Part of a small language model's weights: 11 layers, MLP 320 SwiGLU.
Each number is 128 + 32 x the weight over its row's rms, rounded and kept within 0 to 255. Layers, rows and columns count from 0. Numbers have three digits each. The size before them is the row's rms in percent of the matrix's.

# layer 6 MLP up, 320x128, rms 0.151, rows 173-209, columns 0-127
088:148115148153173138148107114114170104177157162099142055132149060108137065126141126145140136153211094155120101113087178136139137140137089151098145162069126156083142102071138179153152092092086178160125144092140118131110145100168118118120088126210200187110137161174147081120168118102163122146122090176128115093153091151098171182129124161075180123132138105167132161103103157139146168105159
107:141121094115105074149135125059134119112183135136144117112129119154132158203094156153158111157156127121190159159097130079126138113068109122116106095120070094130094074123127105083120167068108073083149104147040123056113173137080182181062126096143129110165106144089129101044106131138101137129142112115154115126154127139072144102156158144124096119101126157125122163062171141128169115154079
106:137133132108071125169149171123105100139168181137097164132183129156062140054137129148114181136100121139134139105140143159108095157128094147049165125138121049162105164098114141107115130113117101112156192193131090149184151072141117203099078170119098106186145124077172088144201114160123132087122120133129170099116151092128152073073120149106151122117165102119145111080103144128110121122181
091:138067149072170151147099115093148083097133154202138149150215078112104097126207092169164121146097116088139137108105123123142112182189134184162103122133139172094133169115136115151110131176151149110136166122124149134129194101148093165090102155152122110174079121123140072101079116125157119116147162115095147139147128142156127130094193101083159101113117166114124181107145067103095198145073
088:132116080109156162141142092056132105166129161132144167160148099139099124088129143116126161134084152169154181131181086082098146113194094116134087128107142145132057138084099182130162124119103146144124072110134180101088128123109143113111151140121125056131161167119144156103145127154071089130162102116215171189099135123160161122043130121064103165171102140126167173115141121192107137176131
096:154129096163110084128150157068113158075116125118060146157167134126119152153167143132141092132131157152145108082147145097108143144052122148136174081159157114118163069130101086178139118146171154157183115165110122185129095123118172129064182227086097161159100110177138134123132097138081127083103168082123101096124161188117103111166170122136118105110170151167097097113156139161076100125178
105:154118179126127159102111132121126140141151180180154166130132174111095104174096073130112177154108128099145133127153078086161161146149080124094087137146144110136089081095141181160113070124153160195197048187171076081104145115127154145141159075149151112117062154108074142126111155137112101080154114135147160114087158135097082126077095093142147167108141105135112190104116167138183097106102
097:115123138094204140081155148116131187138110117121133077100120091122112131139108128077123127149057182120114121094133111115067174124152154129107168166163103105198149121084138139043133122122157143133116093123053100127143160115059064093126078107107081134158182099114108096142158138145140097123083113143145161079107078081147166118154089089131136149112154121120151072131052086167149129182128
094:114140148145106186141155188147145118170128157119143134111120136185088076111151089156090159106091178185190145131147145130140098107140076138159130174050120143130100155138084163091115111174122135085155126155092082072115129194106227193117112137137132123114139152097173157118160101113105101107073165091135155090155126106088131120100145087150113132118106138100201175101114127161100111064157
093:146090154053112119110134130174154113116100135137158150063040167130134139153110107156121087128123146176102088182160132139079150125140094140129142115140221117165144146153123115136097146092202116108078187064107114093157175176097192101101141105097105105129103116084095122196165125102115139107126132186152094115094134122090172158176122094129131125163130158126115119146204085138160125111165
097:144101153121192147123149109149127185123144150112138156107149160137057111026115175149133126191135143150154145142143193153125146138079116178085186151157096106094139188187110121211127155133109142130112151173123104177186082118127176086125115098144134116205121047146101134119119081121137108094108105111178092108086105113133122093121150118158148127148118163142191130162129119145162173122128
150:174093155156160140137117168127166109136143139152116079117120086132114111086112115125123157172142146110132174160091102128117112074144044147127128115125134104104157109180106166085106125114100076147069079134180133070159092105141141162116102090091116163157084175121169136130151091160140178112099189081163184140190105146150084103081143082121099110090058151098065108159100190093110114129089
088:112119104130112132067120059142142100149139066064076139103095180146121113122143108129165120159164060132110112146119139146150102183110153140146138166154017147126142122115119055103119153115170131104114227120102146178102140143064148108103119166135185152041090142106153112137088107143132109123081093182111111157103097158094136131170126146108162145062124092133128163128136140099154145129130
105:136178115187157168146087107144112095161117087074139127106119129136174113128129114132119075082089173125169093138214062160104113133137113121138118139100135115085107106069107146069122094130151171162116118144094165055161081155114123094125177129123075111126226135162123104202152141153157148143155101109111157077150149129142128142151136154134140081080168110052130098154134139116121096191102
098:133082064153133127143091159125115124127121141177168123098132092132109076139137083123048128173123065091139073091128116143147166136141153163198178144138123165132121097111066155118157167146153065158092123189097195165143117108119183141135177110199158109085133100116101154076101090099115157141122130152151193093144107160137121126106146146136116141075134120160057148156135116161124114067082
117:119138146152180168090098168127095163128142061110099174152126029120161147146131140123115143126147146129177093111086141143139140092106085111126074135104147134104091175131197119105126112087139069074159080092106170093173083180149114126082109089132149132138046140126159131100101096145117099106081146131154122163091178115166168113116149183120115183057148148153096180102177109116105142116146
098:147136155088126134090156101162118188161087103115180113189097118135150102189099162152185080116106101068151134097141108178164216106209063089143151164178166140104079146107141118156138140152060134186080143143130145115150096143139159091119112123138135122085144148157159135119122163118079185124151147145142105119110098117051121107141153168123096146103138091086129127159111098160144173138180
102:130116131164174103144221192096181123183094137153094150139136146116125158095136111195144108167115164140128202151166174157133103175167170139203155116152146136117077115100142082145114074105108117098144135153147119188118107108126104136152202173149079117158025135120088116147074115095130096118137101139083117120099134096160120148186132169119119120182116111155124148146134109107141140129174
086:164124102153132115090123079132198100088103162110092145137062140108147097128137111169107179129168094135145126129132135090108180122139103117177149094179171194145152044061137126102118128130091115173107117111152105096136130136134151226162144096133102095096054117104073119132135086170095157111172073138129192159162134089115115085086136111080112155075160136102149102167156145131137109142109
096:113131125080165122160141151084203115139166104110119114087131183110094106083124108120150183146129091117095144107187150122106119112134128154123168119179185146121117104145181176112126129113131111159114150099115083140136150186119131123125107106131139097116106178073168117114062122140137214205081143108127137111185157135116162153170124012095157170133116155159145138135107053119121085132076
095:111129144117108171153179168106067111167112145131091090105070117092128105145130130149147130138095139123155183105158121119093160108141095126095114103089134120086105124099092132129146098162076130112130082126111148083105138148119089099144114091087090146082046117148074235129174135095144155167153150087112132102105108125168158074067102119067145113071115088085116076070113071112142073094143
095:097169123070126163121118163176198151127159068099109076113113183128146108185124153111205120154090094110119132156214128097128120115111172174155146115132119118155135122128135153109113086127140147213115092116095103147140106164115121178102149128102090145123145123156108148154146045063134102115120105103109077059110148136106137068169130093140128092074096135140150140169135128116169063127064
094:138094094122163107130128090167170087108112152117112125152126117089118167177100108105063099142132105047106167100148069141174116106126132106164095108170161134102134102101149176150153095124148113171152142152126102093173189088122123152100146081101101113116146129128111191087153145119131074156130072178129123107211142157138117099130061177105192177147075178132131121116143064082167103085158
098:128162099181101148135139143124140133161187184145127076103102113158176175120132160089115116184150131118136140169071165115135190136150115127102176139173168148166148147074202147166131173150104124134157136137124091164154110075115130047103118120089136114142099180057160124166081097140092194204147131138077109087130100092133114132119182112126139147096177146117162144142085158105133076109107
110:164111118084110124097149183124082207082211072183139174136165125148122201109105090116102174137114057116150090099134120186137165198127104134110126088118085158135059161158086110099168102160142202157117150129119125125129182141146121113091121152148128109114142067144087119150131074143132091128116154125133147116171123156153145105113127116144182107157162094134149181110108149144106092065136
108:151131133141175188112158088112103189176096107056155079174153099144169191190112143126133155108092171112159114142187141105137109179169091098049099125113099146092148127131177151118113156098075129133136112104151088129052130142109135123145124093099107171163141120127130197115162122136128169080107179124093085142116114057131182106144096165090115181169144132170109148140119134131158080132148
114:089129065054118103160157148142142132130104160089156120100117117097119118104095127161141152142055151195124078078150136185130161131102114138110170202162153139082162156134150140157130156130094198116075083156123095140108160217176158123123064178096107120137115105148163111132136150146215093080109134109146082129108125118159134105151111185121131092155086117131156077139144095097123148095148
098:127142128154131137128140159168102103125218178127122165181119130112103075122115172150220150150153123119103185148075116110134090165108104138167191094136170127134090131081128114134159127195121166127165116129135178146147060183117073160122142153146124138151089148059159112133136095135079120147151154106106126142149184187070103098127146081130128112112093150191078088154122174095124108136176
115:130145168159099149111123121151130093141156099091122063146131147165136203106144139114103112129119120096101126104182069191150112092154132122103108123164177120056123108100054073177144101081121115184179092123171111100085105154136166121101146172151062132144112149128114171152141110110099148142110117125164168082118126108176170144103123161078128108146123103143204106120096167104018116143128
090:178157102150107139140194146122200022092116188131104132142144103110054179106135157141147079129109104120095137141167112083095156131147162117097081101165069148095187084122162139137143171118107186122083137125099112162135154110108123152149143136143083106105165065123137123123170144144158097186139132185129112125197147110139199089120080106174114122129118120146087141189135108103110122126148
112:142120180116169186113111172117083126127055154096143123137159197167113184096133117136150115145158121120125120090105167076103163127094165124165173125172129159170142121137135101146141137112140138123157128177159106103151105117152180104142139142141179150109128177224146069138129099163064158125193106101116164165122149124159111162130108083192185124114158104019132139137112162133097151159146
092:209152130142163085116144157149112094184116136132140117113122106167085071082147127129073126173129096085150154141111123099162142165122135145184078152098083112130060185093148117109142106076164123090042139131116127166107122142163109149130109119139072131193151143114144115097102094138122126114039197154152122103094153064111107166123176129106157202171099115109124129108137100154139158089090
089:128148049080066134109146104184130113131104107126164179170154100158035108086119086108093110141140138127101094095144143072147103125071108097133106134110085165147173143111124084166146142167162113110150104119115142167131206099157114079193123090079089140050113132138127118125179135153104122096073107116106160057098092043132110114148110126144128110102135115133104092121148174110120088128133
110:166104127178111084153105092189142155135105133098198130120111102163087116136169146122109090121144100129152106150129117130161145124122094198099089096110136095114150172123181081122161141163129103117148122131143162116176115080173123189145158094049109115124147117112121174185116048127160064146071137142169132096133064108136166076167131137145136123144073128160138135192112103103116187068180
100:123145062121112084149104155137142148149128063143159118116102126181133149080117182095131089197148091121095116163146147185118074128091096136217118181141121129130128135140060132083109130142205089083143146141115171103116102096086146082083130082151132078123122078139104091140137128129168112104051059141136084115133107099088127150150109148122123148091099131160096207157131136135091133080117
113:106094081138111096137092175110100135123190106089158144096141108163083131128066160135088111078154142111143102143134100188150154138115145204157140098152115143088120164124104175115163152146109120093138115130154151104133190077136186120137145140059155100183193158152069083083141108102201171163124119116115106088169121142133165130128097202129149078159104109092158054129140143154117120096169
116:105080126126124176174133102089115149121033169143110110127091166087140137169161132150151099107127098105129136146197155106118115093149073139139097111108100113056112128090107052129161178139169087114124147211131172112168141125163058158099112065124135108104149165169095101133086104084105081108154119176142144104115145173137141113128108105060117162115190126125114160120141117120047133139138
# layer 6 MLP down (transposed), 320x128, rms 0.146, rows 173-208, columns 0-127
089:099108104141042105130141106144064098119107102149126103155148151084096127158119068095162106176103149086185069148173086099117127139115186118159064131201152128144150133165153074135176144189208138120198146097082100106165118164133149130149139123107103093117156082173128126121153124109121104134134131136142107098084156106130099115133154121168048168113097106115125176082103110121100068148117
108:164094134115142137128088160116154098168124157187114166158098161118125144137135127101144122142085075093075102106165099041172154168094134141146198156127119143136074122159080153107129194164111088121166135095101120172169118108130136109158177050091136086086177135146135175163152103073081109120104115107132126120152159116089056089121121102158160149135141200151151183132141104115182096100119
101:121147177177093137120137150084158085149243135117130134113137134127156117146123148152057120132110101136190132155131167168089106107102163146098160161142104082159146134054149107133214144182105122154140168114088059129136077141130124169135143128086086113098112123120181089113148153161122180142060118156164146098145107164109147098107167185099132107120186133151161118111076118129183134099102
093:141163088094146117111143153096167123114145121124065121062120119138102101200140167117072130131110137114176113155089165117093135148132109145153112143117095131100128145116090194132229080086149102187142110197162103125177090127092143121144160187073093148098124169061088143147109163197130180081090104132116177151110134136092109113081110106131122139127122181138118113111097079109159185114126
090:099158187161155149144146092165123131133123105116168139209113113108116104106201083147120159172082171166097142075114150156174138194130138143120107144185059116167094120153127136158255134082099125108135117091068133111155103100141132133075092120138113168149142186132135163122137142099110126196089108134139123124114125128119143122146184108184153116143148143114160130148065108141163118177132
096:099214145120137149143070094135123098135095105166134083163123090151126136136147055118122156071084106066135120173129143105077143155172069169078104162131083107095085200088099128157177170137087102113078151196115109127086183118132115119110153084128143109104128152080144159131166098129089105125158144170127124151094182068124145102105212132098118152120091153127137142132147167112113130155144
102:138135177050147146066121107128117121132114164196205145124081086076120105127182139059105180145067152153102105100147121136140041149148131140071074125161121139145093115119185164130146163110127136144122163134178139133096095109143122103044115088107119132148129165116092132092086098142078123078155103122118136148129139130162128158110105176069146137112145109187144158159142180105183104143117
099:137117112108150152089093146123070153125156077083152167125144084169157140106063148106125127154103164074165125133077139102140126134136121133149132184144129122119114164114136142162127102160160138169141141111135094135137071094168110170177118110176127159163047127112133133123147115103123182138142078109137169168117102084172113105160113136091140055104127131226184036111169125087065184105135
095:106141063122161132162154106136116088071093174146096121152135107173075124086196137071148107169096132149015148170141155115137135167180132098114120119091105103098181142152096092156228116111161142129130083123113143106140144115121145081132104101141146104113123127173140129124040135196108137139105148139088143155161140171106147151131108138151133090172086172124142087127064125139126179148150
094:107142171182118088128083156119132158047132142113140140103093166143148188164123093176121160120123109166140128124047089183132101131139170108075090157127192085178107131114120119078095145189162082135137115089181181111134140149100098130108179097157117118171147095179138159178120178138113139124190134133124134118173126123137147115138158070108143133133116030127108170163143131080093108100105
098:150092123110119202144133228161086117188172151132151148151079140160145138133107106128102167082172161129093109130141148164124105086125117128156054177153120101086126165142123180126076119138142130081138115101114157161153115141096109100080114147116154125158170123166140162078120076174139137103148074088078162101118120142080076118138112088132151160135155127103203168134156166217124105166121
120:124142135123124121128120130162151141130114119131133137141122115126151161152139162117139129131103058124040120107133131141179137194086156120123133137138134200121132132129138130154255145151128142129153153105086121153103183149117119162191140140162116137126152127147118109114144149118126142144138124147132156121089138119108143107150122159132127110138178116134255149110133109141157129113117
090:127151114152169147151152155143110149068079138159212152166157076122128110058099163072142150128097153137084123079110106116084177119097160108182100144166120116124103132103110195096103076170073149144202145101077148088070112144117125139135178137137144096164107118128148125147145142093077149108115149146168107200131142096170124120177164137112026135098122119126111154111108121107112085155122
104:114111183117110129131152197176147166136098128101159194080108120141133136186099097087124116109059070142054096162130061117080137164145081106124111130124127066160154118115173133123156146170113106136146091110149177068156099099163183182110180158129162127135110089097170154176158113131102124131119162122110152131102165136103102139207122132099137138116122179093192156183086123115143153104115
101:138123163148134157138184175164093136116080174095124066127139130161108087159139159128146134106043078173047151151161137198131156103149058197203103132119127131083108118184118123077114152113084087132144068104161161135124136116121143172123167157159109132103106087076141178056140134123124108128074126139089147097103163123117108178108112132072108125149176110107157112145118128096136152116122
113:084149161135094112182153131124028111059146128175067051184080144083141133156166136111132148087121164090174127111076125134083142086133113119111107175129161127121120157136161169138140087127123103101080114156127147109110069085174121098068127110108172192127078177157135120127126133077138154108093096161136191178095144131148107171161105141145066146142136127125115094129096100101173108126116
097:153108071083084149089113135146203137118133130132082109170085084086148149141112144179109135080108117117115140133169178131190149146144095161110138094169153171130181143147081126100110076113166115128103140146110141135108148138096137154150083121104148128121168163155106143128134144160041152151114132139128152109161121173116099157134107202124185175147074124083121067180115154113034138078196
103:130102178126117161153100150111125089148095123157150139134113072045146106186123120128128126091111161155127152102180100143108139157127116133120170129163107111121048155105232124167176134123138088122081169125130063185174159122138162099151070133134034163105121081146123112093097103095115165135084055141147137163133092133117084166153130135146167116116118138107101154146131193099168127165159
089:149090140145136118127097136170106126120076096193168152126092159130150126111127068110065187097111140114119108161135082100109132141089179117111102108088131163206161146121107105133204180110154095174136195115151117117103112136140160120127123136209083103124102107163129114104082108164193085124193105138136137131074143092157130159117119145138137128062136160142077154088058151121078075146157
096:128147114146151157113112116114108109105156139126145168075088139143142139149115171154124156124159121147028125174165130143155115151106181106044096147148122163121080077076094152085122117159132065162184141112143090117093147144157106092171134149166157111054142112092160195142142145157118063097145114157147110110093172092120141077043169172191129108177101101153148127137093133152153137113125
097:104177080125129153146103134173110146111147093173151074105157110102135148130144064085088105210104158083112162126237126127157108163151111131169134130132156139103130132094088166161023093116113101104121169122104099124118091146132142079114119096101124142188188088145148094159189139165136185105165103149113129074088135118101130114144123121140155113094101150106093134117109127178099117200137
097:091124111115093091072154129151140125117145031118122096185106090153181184058114173117148124176109087126106178158058166155108106116131162140103159165082111082086116125079095090118059094098162125128153087199110130127116130118105149156119148122133097141165102107081139119121077095119112123143098118067115093134130057148171133124158127158139177136137122124104104084123151101131073090132062
097:130102156127161141138146178060170166144183114134112120074127177134094135081122146096114120132170101159173177138146076141170144078069168166202139120081137147123129082147210128110207097102139135095098159135170117092096156110128081140149116145088096119101153172133076130194118144145112159136201167076091116120136098126106084183108138076112103116170134146123122154134143146147148132173152
099:113094132133173081128155117151159186104100120135133088108163140112162101083176113120142147117154097165102101086131147155151093127101087112140128135100156166146138147101156075111153147155095182166111106093089180091152160118182091120143102132159125133192188133174112150054101120080123113134088117121104154077175110057120082099096126159061162105071202146173122158095076139093136085166135
115:145098146102143171077097150144099116144122097163168161131116092139114137100123129101131136159140163088167128084125130149116143061131102110133112166127152102105134130117127121124013112071096064133127119122137099101096130113159154140158098080134169111109170111151202179098096113123099142123083074169146150129067128155128130087060151186120138190134040138122029128131120149175162142156128
104:122076156113134116152087158083158114145175152105093153107076206169114098113121188170149101130161078149205145113167127135142117133096114075086147151199132088108146089146118134117148109170173145096168113128127167154188146165162114154192189146164131147148111150128113127106140131156131093091211134193151111127075172086166117126213160111121116141128125126131119104136143127119091138190148
115:100158095087110144135119149140096156121168140132158042077104106114137118125115210157129131123138129170177087164169103104144095064057158111104111109158082158134142160101115104168016071068096112178121117096143145169142123170095117139112123128077125107128124128085181143111103151137146132116185118092084151121157105063106103098093144120188092127151084135124162176135135128125146144088158
098:157163156143117111075127104114126126104172107122153156152132121163087139138114183109061160115136095094149205118144100134128107094142122174112156184101115115093053138102112094116152114083123114157115083154191117162118095191142149078068100184060133112069107097101125125157102133125072143060156117149087128121092177179063151079105129145126103152108136140154116080113133181165160127091164
107:173125113101134172136124145127101134186110106108167089142130113149129136140123103085138158166133140166113140112120114148134159120131133141102064144162099105147135137146110082196154124131127094116172138177197150110054066188139147151125139178095104102111191100128130204159162135099149114175115110156157117106070115102174089102031155152123154150125044102143078105149059146153137179162139
090:106105116120121106125109087084055200102130073136143144141130132099237130153122108127108150123144118133064140136110108158152129125111127118200143135101157146131114177099123112137155049137133074166116164129164174092093106134125129104136100129217148117115139187144176181181086161124118080138079109081154078143105161152124125155068118083123194155109100150115121110052127137137142116136123
109:133156118125128120150070118121092135184145125139114132140079100161106174136167107217188123122123108076149068150184158127152163116108111150118152086125156118066090149172161117062096088195192104128129133115082111108164143129103143108147105086086097141110144121090176140087131091183142140091098069098145097153179140074150119162136166127103145117088075172171094156088130124105154124129187
091:105063173168104130150150150106186159189188109133194110148143079114107137159133095158137122089145141148152099070133097153078189045136100148188149132098125118168113102098168162107050150167159110152122181136150092141151128129171155171140083144153171081178148134102099148127148149117158111164143113161063141161153127187112099153115106080120113123147139162096131113151176172138118142079142
090:107123214171135107127133135103151166144123164082127110123115125156208117166161150143127136096148073136151137162083077133144140062135122151119162104075146110106127160092125140108101098093017101107078147135119146148108075152096140173099125201204197121161124111148142139120157102080118124162145135182123161179142138092118122157127134165070125152155154079130140128190094114160100107118155
111:128079112186132184181164117166153141144084114133102132117138108103110156072151062135147155111112116145100097106096103173118131159109153140131077112131084138129091052124159135179120141127102082132160062131101125131146120097111097171094134104168068195148102080107097174166181059160117113125106143141195102103142114135116167122078163157159072188083090114111086091124071169127118112143127
097:141109056134141095109085099134133130160184113092112124123144137125182173074097139160115134112160129091098199197137112090148155129098142134099154124152073111113149107140160118117114097073116139159180185100167105082110061176115147100156115185095102132076142100120136200147168094130087143106181165152061156100107129088156178117152086111117169116119079139129105087081149066138127127161136
110:149105113136116215132163122178147144150139107163066170138075069130079175086132109175095140121071133099092122091116130187061121098108122068068149137125076105102114126127073148146038172156108101144082102101138135132132096096103099149112140094127163128132102108157140106109202130110111165147126147151113171143132074112114102099149108137136112202148128052143136142138167111128081091144102
# layer 6 MLP gate, 320x128, rms 0.144, rows 174-209, columns 0-127
112:132097082097152145114118133209152129103156132219103110186138177127105121122112108163166174106166134108161139090141049110146131128142100135127144139079144155133168128150098065108157147089117112178115049178130101126169123188106112121127102159107129146166110112134138142097062102120126054067104107100148165112198051106134099119115152121097152156116165108129117150096162167177114157090116
109:166107136158126150189119142157165154098163145145192143108053143089179128131126159136151118123122116113132111096106177129116173127122135119078120111117091154163169146129142168113158075139101154170065129121187153118157096166156123182061156065147163079102081144107113091070101148167177131159130136135152087112191107106137087088146127152177113137168178150136143095123102075055114175077117
094:167151093156210140102183152148164141089112060193095090141132104134134148133125119175104131139074109086124131141189190117125124146172100090084174153191119095137044109108105157118123146080155119178152124132111131106159084135072107087210127093159122088115099153142129111142119137117103131165130136143118146074165091159082139169132121120138134127123218139122106188105124176111159155105118
094:123123188146111147116092120131141141135102107111135121161126157226084103146152104102180125118078112158114126119105132149109126121122087107110139110102109105128179131139145116100111073154179195218108124110058124167181045107099145083148112150154166099095104145108142159149115129080129082084132199089133096153162117159135112121184118109157184129169102179108083189171164104108108131132084
094:148170089152153130121120119176157151084121109106155158148116157112088116130145153196178159121157103117116220117181120117047120128096162112196103150091186141111115132164159169099126106125079099115088125184171151123134093057097135147124121100164097149131113174172101116138125137114078131073135153136104125097112139070192078129158149224098107095135085136131141142081086118109131103130102
115:154117127119065121156126116204154112161136084144140157146073135086126071161130111168083136073078158121135055124113109144167089148103165174134154137159116177128083156149101129134170087110133112135140142126161138114065197119133113112139114138087184131106105148085101064108113131154087121118102079182122123203162111099187118063181098167120096193106149115129135103139133188130166098146119
101:168087146119073127125157137125128194118128079136182130135138130136135133163099139097120186160169134176148171135078128149114117119187143153166062155128090173121091071158157111145193112155111090102127094054121124148118093156108104124111143145114136144219115111132137088127161101231136105065108059109126159130138122116129141169115068133115139117126154124111189120129156095065063147119122
095:140133118119095185145174137174127120064132097157172135133095146161095084116136081129123148068144147159153113188118135148149135151127092080151089128111099131114113077139082127123098167163143162154116131239087125085144164134052124135078201117102170041131081190118123106128148145140129130148098121105113129181133131117167172085154154152192124110156124093121114125147080109094142173156167
099:145140068109112160119103110132155155123147135103135135112140124127094115163069110109133101113119073097145184116119140077100098185200134161098119181124086164093170100119084200146134135140129054167116113132091115125116101067182110165141126113104087165114105115133150152142190117090036116160076115136089134119126124126120126164114106231064151199148136115106124128160094155154146163100132
106:127162110093147177182154094181215110092113131149176143165120173140151128094125153158180112105173108133157111111105082161159126059142086135093152138110168098132196132182151199192118092119131143127120145154109079161126144136136113140102085171141082115145176149154178111135122159115105036118148086114101119190168128143172156119091162177131094137138102115091158146174118138121082140159118
138:099100097141157138136125154102123101149152115132097118143111076119137097117155078167083152140148141151167132173137098098089161082184145165178084195076143091150116079145128173113143127085126088124108120148146075087169110125120147121154104143096139071128092155118141122083103099151112116084080135053147117102188122171173080089141125120071089154090074119079107102141129177127075099092215
094:151090126166123106162123138152135154081191109116149061064158215112098087101097105101088129177133150151090140142141126073103104104120126132097079143131105099123163102089141159105158099152129149097070166140090093067131162066106116101120141142151139117158091115104145077100142096161142079125092151119145152059117140195077143169085123128132141152120100104144145130108101165164217056134144
098:130200103146091115068095182066110127074203121111152136140157126137164117152175137162131137108135095185142107142167131146106140102158141140115129150065104105120181095116102079091168116169210139154088136159044114095107196130101133093192124121127128124118175159135112112157090134135132127168080159091131142095149075123154069132173169168087153111083174118080118113125143108125109134109107
098:077085218126128189088078098158116121129068138149147145110053132137140057116172083175115098084119128172095100134129153090103079090153150114148145067174107105161096101128095129082166169125111129172072106155171137159177092110063143162097112130137118142166141161163097108139141112149102108199140091133168139138160151159152159163075103108159140070139141159083135146143128115138112133132109
102:059135112141123127185175093154097103123115153122121090153131102079166076124137107202085138113132070170136174123109157148177134091144137179144129147073064144183130137124152134121161142089077157125127101124142179121115136146081126112125129083133113146135090185156141116158092136103143141120021154179153150106095111059140097141118144114145082184138110122145131082113196126115195100071137
105:132107113096133177147116098083096066064142182146188155141096135146129152140164096130109105110125129170166044095097157175122126117122175136112167146139183142175123100149139163121159058127092155105141157144164136122095186133134110112170169121119073172165127121047132162080091115168157168111129151137140126169082141115113141151096172148145119121180101131125202102174097175117101107059114
108:153052112129148205124144132096158123134106121136138171175113105101189138097181111100091133165159088189143122119149126094135116118141151120105109107187151140103088095211109182147178145077123154154120082136196160105136167124093156098164089075140115144139159186092126093164123086102147153158171088135084151109126145118200155139142166185123102134091190123083099094092122119128158129097121
093:124080119185089164139133190115121156102107112108097112123076096091151116185066106124065175154101118132103082178178101150113112145106170141128161110159174119162143142126186130076099132155128112141162100142130145126093138124123172154142184091138131105199214119136169142101131111176171110144124095116164143134120115221139082143119086132163131134126127099085117117164106149168116056139052
100:162117113170161086181147133134201144137139121176123098115160131063076077154107103139145145080167096158131171108132162068144126075088162116177144106109193177147170171099168100152137146131093152109068165160137179109120130117115143121080100139109130147134137123075109137150170121118087080107102140121133113142157133101126122222172091133129084097150154207156094125120180162123158076092127
106:158142084114090123180142211116184119152168157119129196203113103120142111059163128119143141104154118154130134175154116097081143123108101130117095108119163122100153158181098185117101123101143172176157112186167110140109128144125205157131192122154096153059064177077129112124135094108118134158189162123113108100158099103164121052127129108144091116131145147120127129084155067087136145124132
106:096142096132109141114156104171143159146128096151128138110154151152180135122107121095129134177119148172146129203142158154085132169121082109148199176113130128029105110073129142128129112114138153066133143121080183146149080109112101124128129144121164073160134173126098086085084055107158145095105208148112125143178171166144156157159089140117114131135091149169107146214143159070141097098154
098:173117130144085177179166128170182137167126168138121150108085152163155102104106112166102094142083108137183067179109084130150094130125114116137121072109135180099101103120062129095109088106156118094094103157102118153097181186136149118149122111124114130068089093137088150187113115113116143127170128070161109170098134057026084096149115190080111140140101108136143122111158138093157101121107
089:139099161084129137089165163154099163098099154121149136140132128200142144105098079125118120081135109095079093210193074166099128112116144175177171142140109130101153073145162097132184129138124087124138121103172111136143107115139160105173118116121219141117141086129144113131165147206065111130157136149214133123180159124108067116199098144152104137106096090102123111145105120160148160121088
109:147120102157114123118121115127082126153165081156161185169148129144128090100134067195073116121225087117162207149146090108091129109116105107140146109070105078168120166168169170148129126084117149140081139127136144100093121164136125157088134129100146088130134183116128146146146077148075078064104127119133154120086101102077076112084113122103065177144089151124134176086137160117074119101128
110:136114098120154090196129137086128092116157070118092150120117164090109079107123087184100145111104137179169144131157113041130120096117097133170139112092182134170167126143108137078134177144117182130030070179102145111164160112126105114196135110138170128113108132112110136164115099054092109154154169139105104123072145144112126110107081106151102101141180148129149226155156133144132137116143
108:110144107090103139152098126137129120105116168119140127155149145135132120153120091167159190074156116171134147110190140120102102064150123138156110109099075150161137141140131145114173109060107051198101176181098155159109130159112161129059141163067081080156161161105142127118213123127053113091103153160148155112099146048088100119101103139132109097117138141085126079155073137168121106136146
105:109134136113115124119155167084088098141178179060097182172107118131161126135144113111117147119123112162117164089169105210121120126142120137140109095127104146124122105148164144146136124077121130077093128195108152176104127119074152054115049211119099112183174133136152136086121139137162163085150132183114175089074129100097102155121063118132117124109111165104152125063198165180137151124129
112:102143075160158145176118129160138155109165220098142124138102115105174142130140098180141109169147085113170165133132072159073126126175160083121097134099140102168169170109146102108145116077144140056106114116148145120055098128125137188113081116089128096113115157122143110141102067148158117094226128142127112079162107130106119128157083179134110165149146160047105142060105118135147140096112
091:141108159093141137042106136094066099111088159143116165145051159111099151147140141099179103132089210125073057113107101106122126157182114109122139097144117105102069104119155067094075144119164131150108106075164114113119160123127112118149148140143209145138145123134153106109106230103167126145167144161100111181134130195102163171143120141114115094151156090179125152156131137129119099161142
117:107150117099133127103132111125129116208108085150131100119134145166141124091084133198149160070180136183137082123152133103163153050123122121162138149102136141153146073199107141176167084094112125122130184160075144121148138175114089119140093118110163132155065167110100118144156105131067114122153214131080105142135150089127158075169105060120141098117093066091103170146134173143141126090150
092:101125151165161130078126142101156112180101156157108052129149164143179134157110149146105177145097156112097117116127158121115110107116104096083170092113138192119125138135132169127152115126094085135156152137148199198058118158181076127110214198151158171113100140107159141139065129124173152067157085163184100139148109091145105097119117173116154125098159150128187134157123101166169104146164
087:209133136048119127110186164153161094132134127132132127153140124153125113155075121125129177111105106130040151148133097177084148112109103175112165128118110096112097135114134129134064165145110113120138171138124188101122156087073094120143127065167132160138097122122149181084168242146187169131108114177105129147170111134171111137136142167151190159158110092173119143162106143083168134133149
113:156129113215083153160028129138120098144121163100130145142106084117127103126192115163033130158167108142175193220127134140110116110094156163153110158083093142133141146152143116116173095194119152107067100188117111132050167131163140145162107158120109098164130130110115113145101097114114142084109147105096086078077141130130151131126149113158154110143100092086114133115150160165142093119105
098:108105128139146134141129114104083107102091165146109137136065131169119139098149151171140107143129100125145170096101100152116073145136139152136114112106098153081177057113066166102146111104112120144131123181095044124122139068060185183135085117152077066116106189076082139124096107086117142135159157082123145075150135135092168093156161125111151103144124147123150114120001138158131116140135
106:120068120116147144150156083144130084148118199136127138166084076121143072113159106176134053160149124146165118146110161120132152112166160161133121098086141090145121163108132146124191151126093156128100175142138178151123114150127072099122114134109113162151104150083188069138165093149071115153132115145142164100151108146157108156081107182167036081093168173168130108177159079121167169101175
102:118142107136129139180093145073160078165164108118083156162087155107134106088101126150118117095128086137174111118136133115141091111131165113125185143112141131130164111146133125156194109176129025165087094172139171102074108119112131119136087150071148167100162144105133081116124132082132165131110150118126091083075122135131152129067082164142115134104112151152103076138111238069105163191086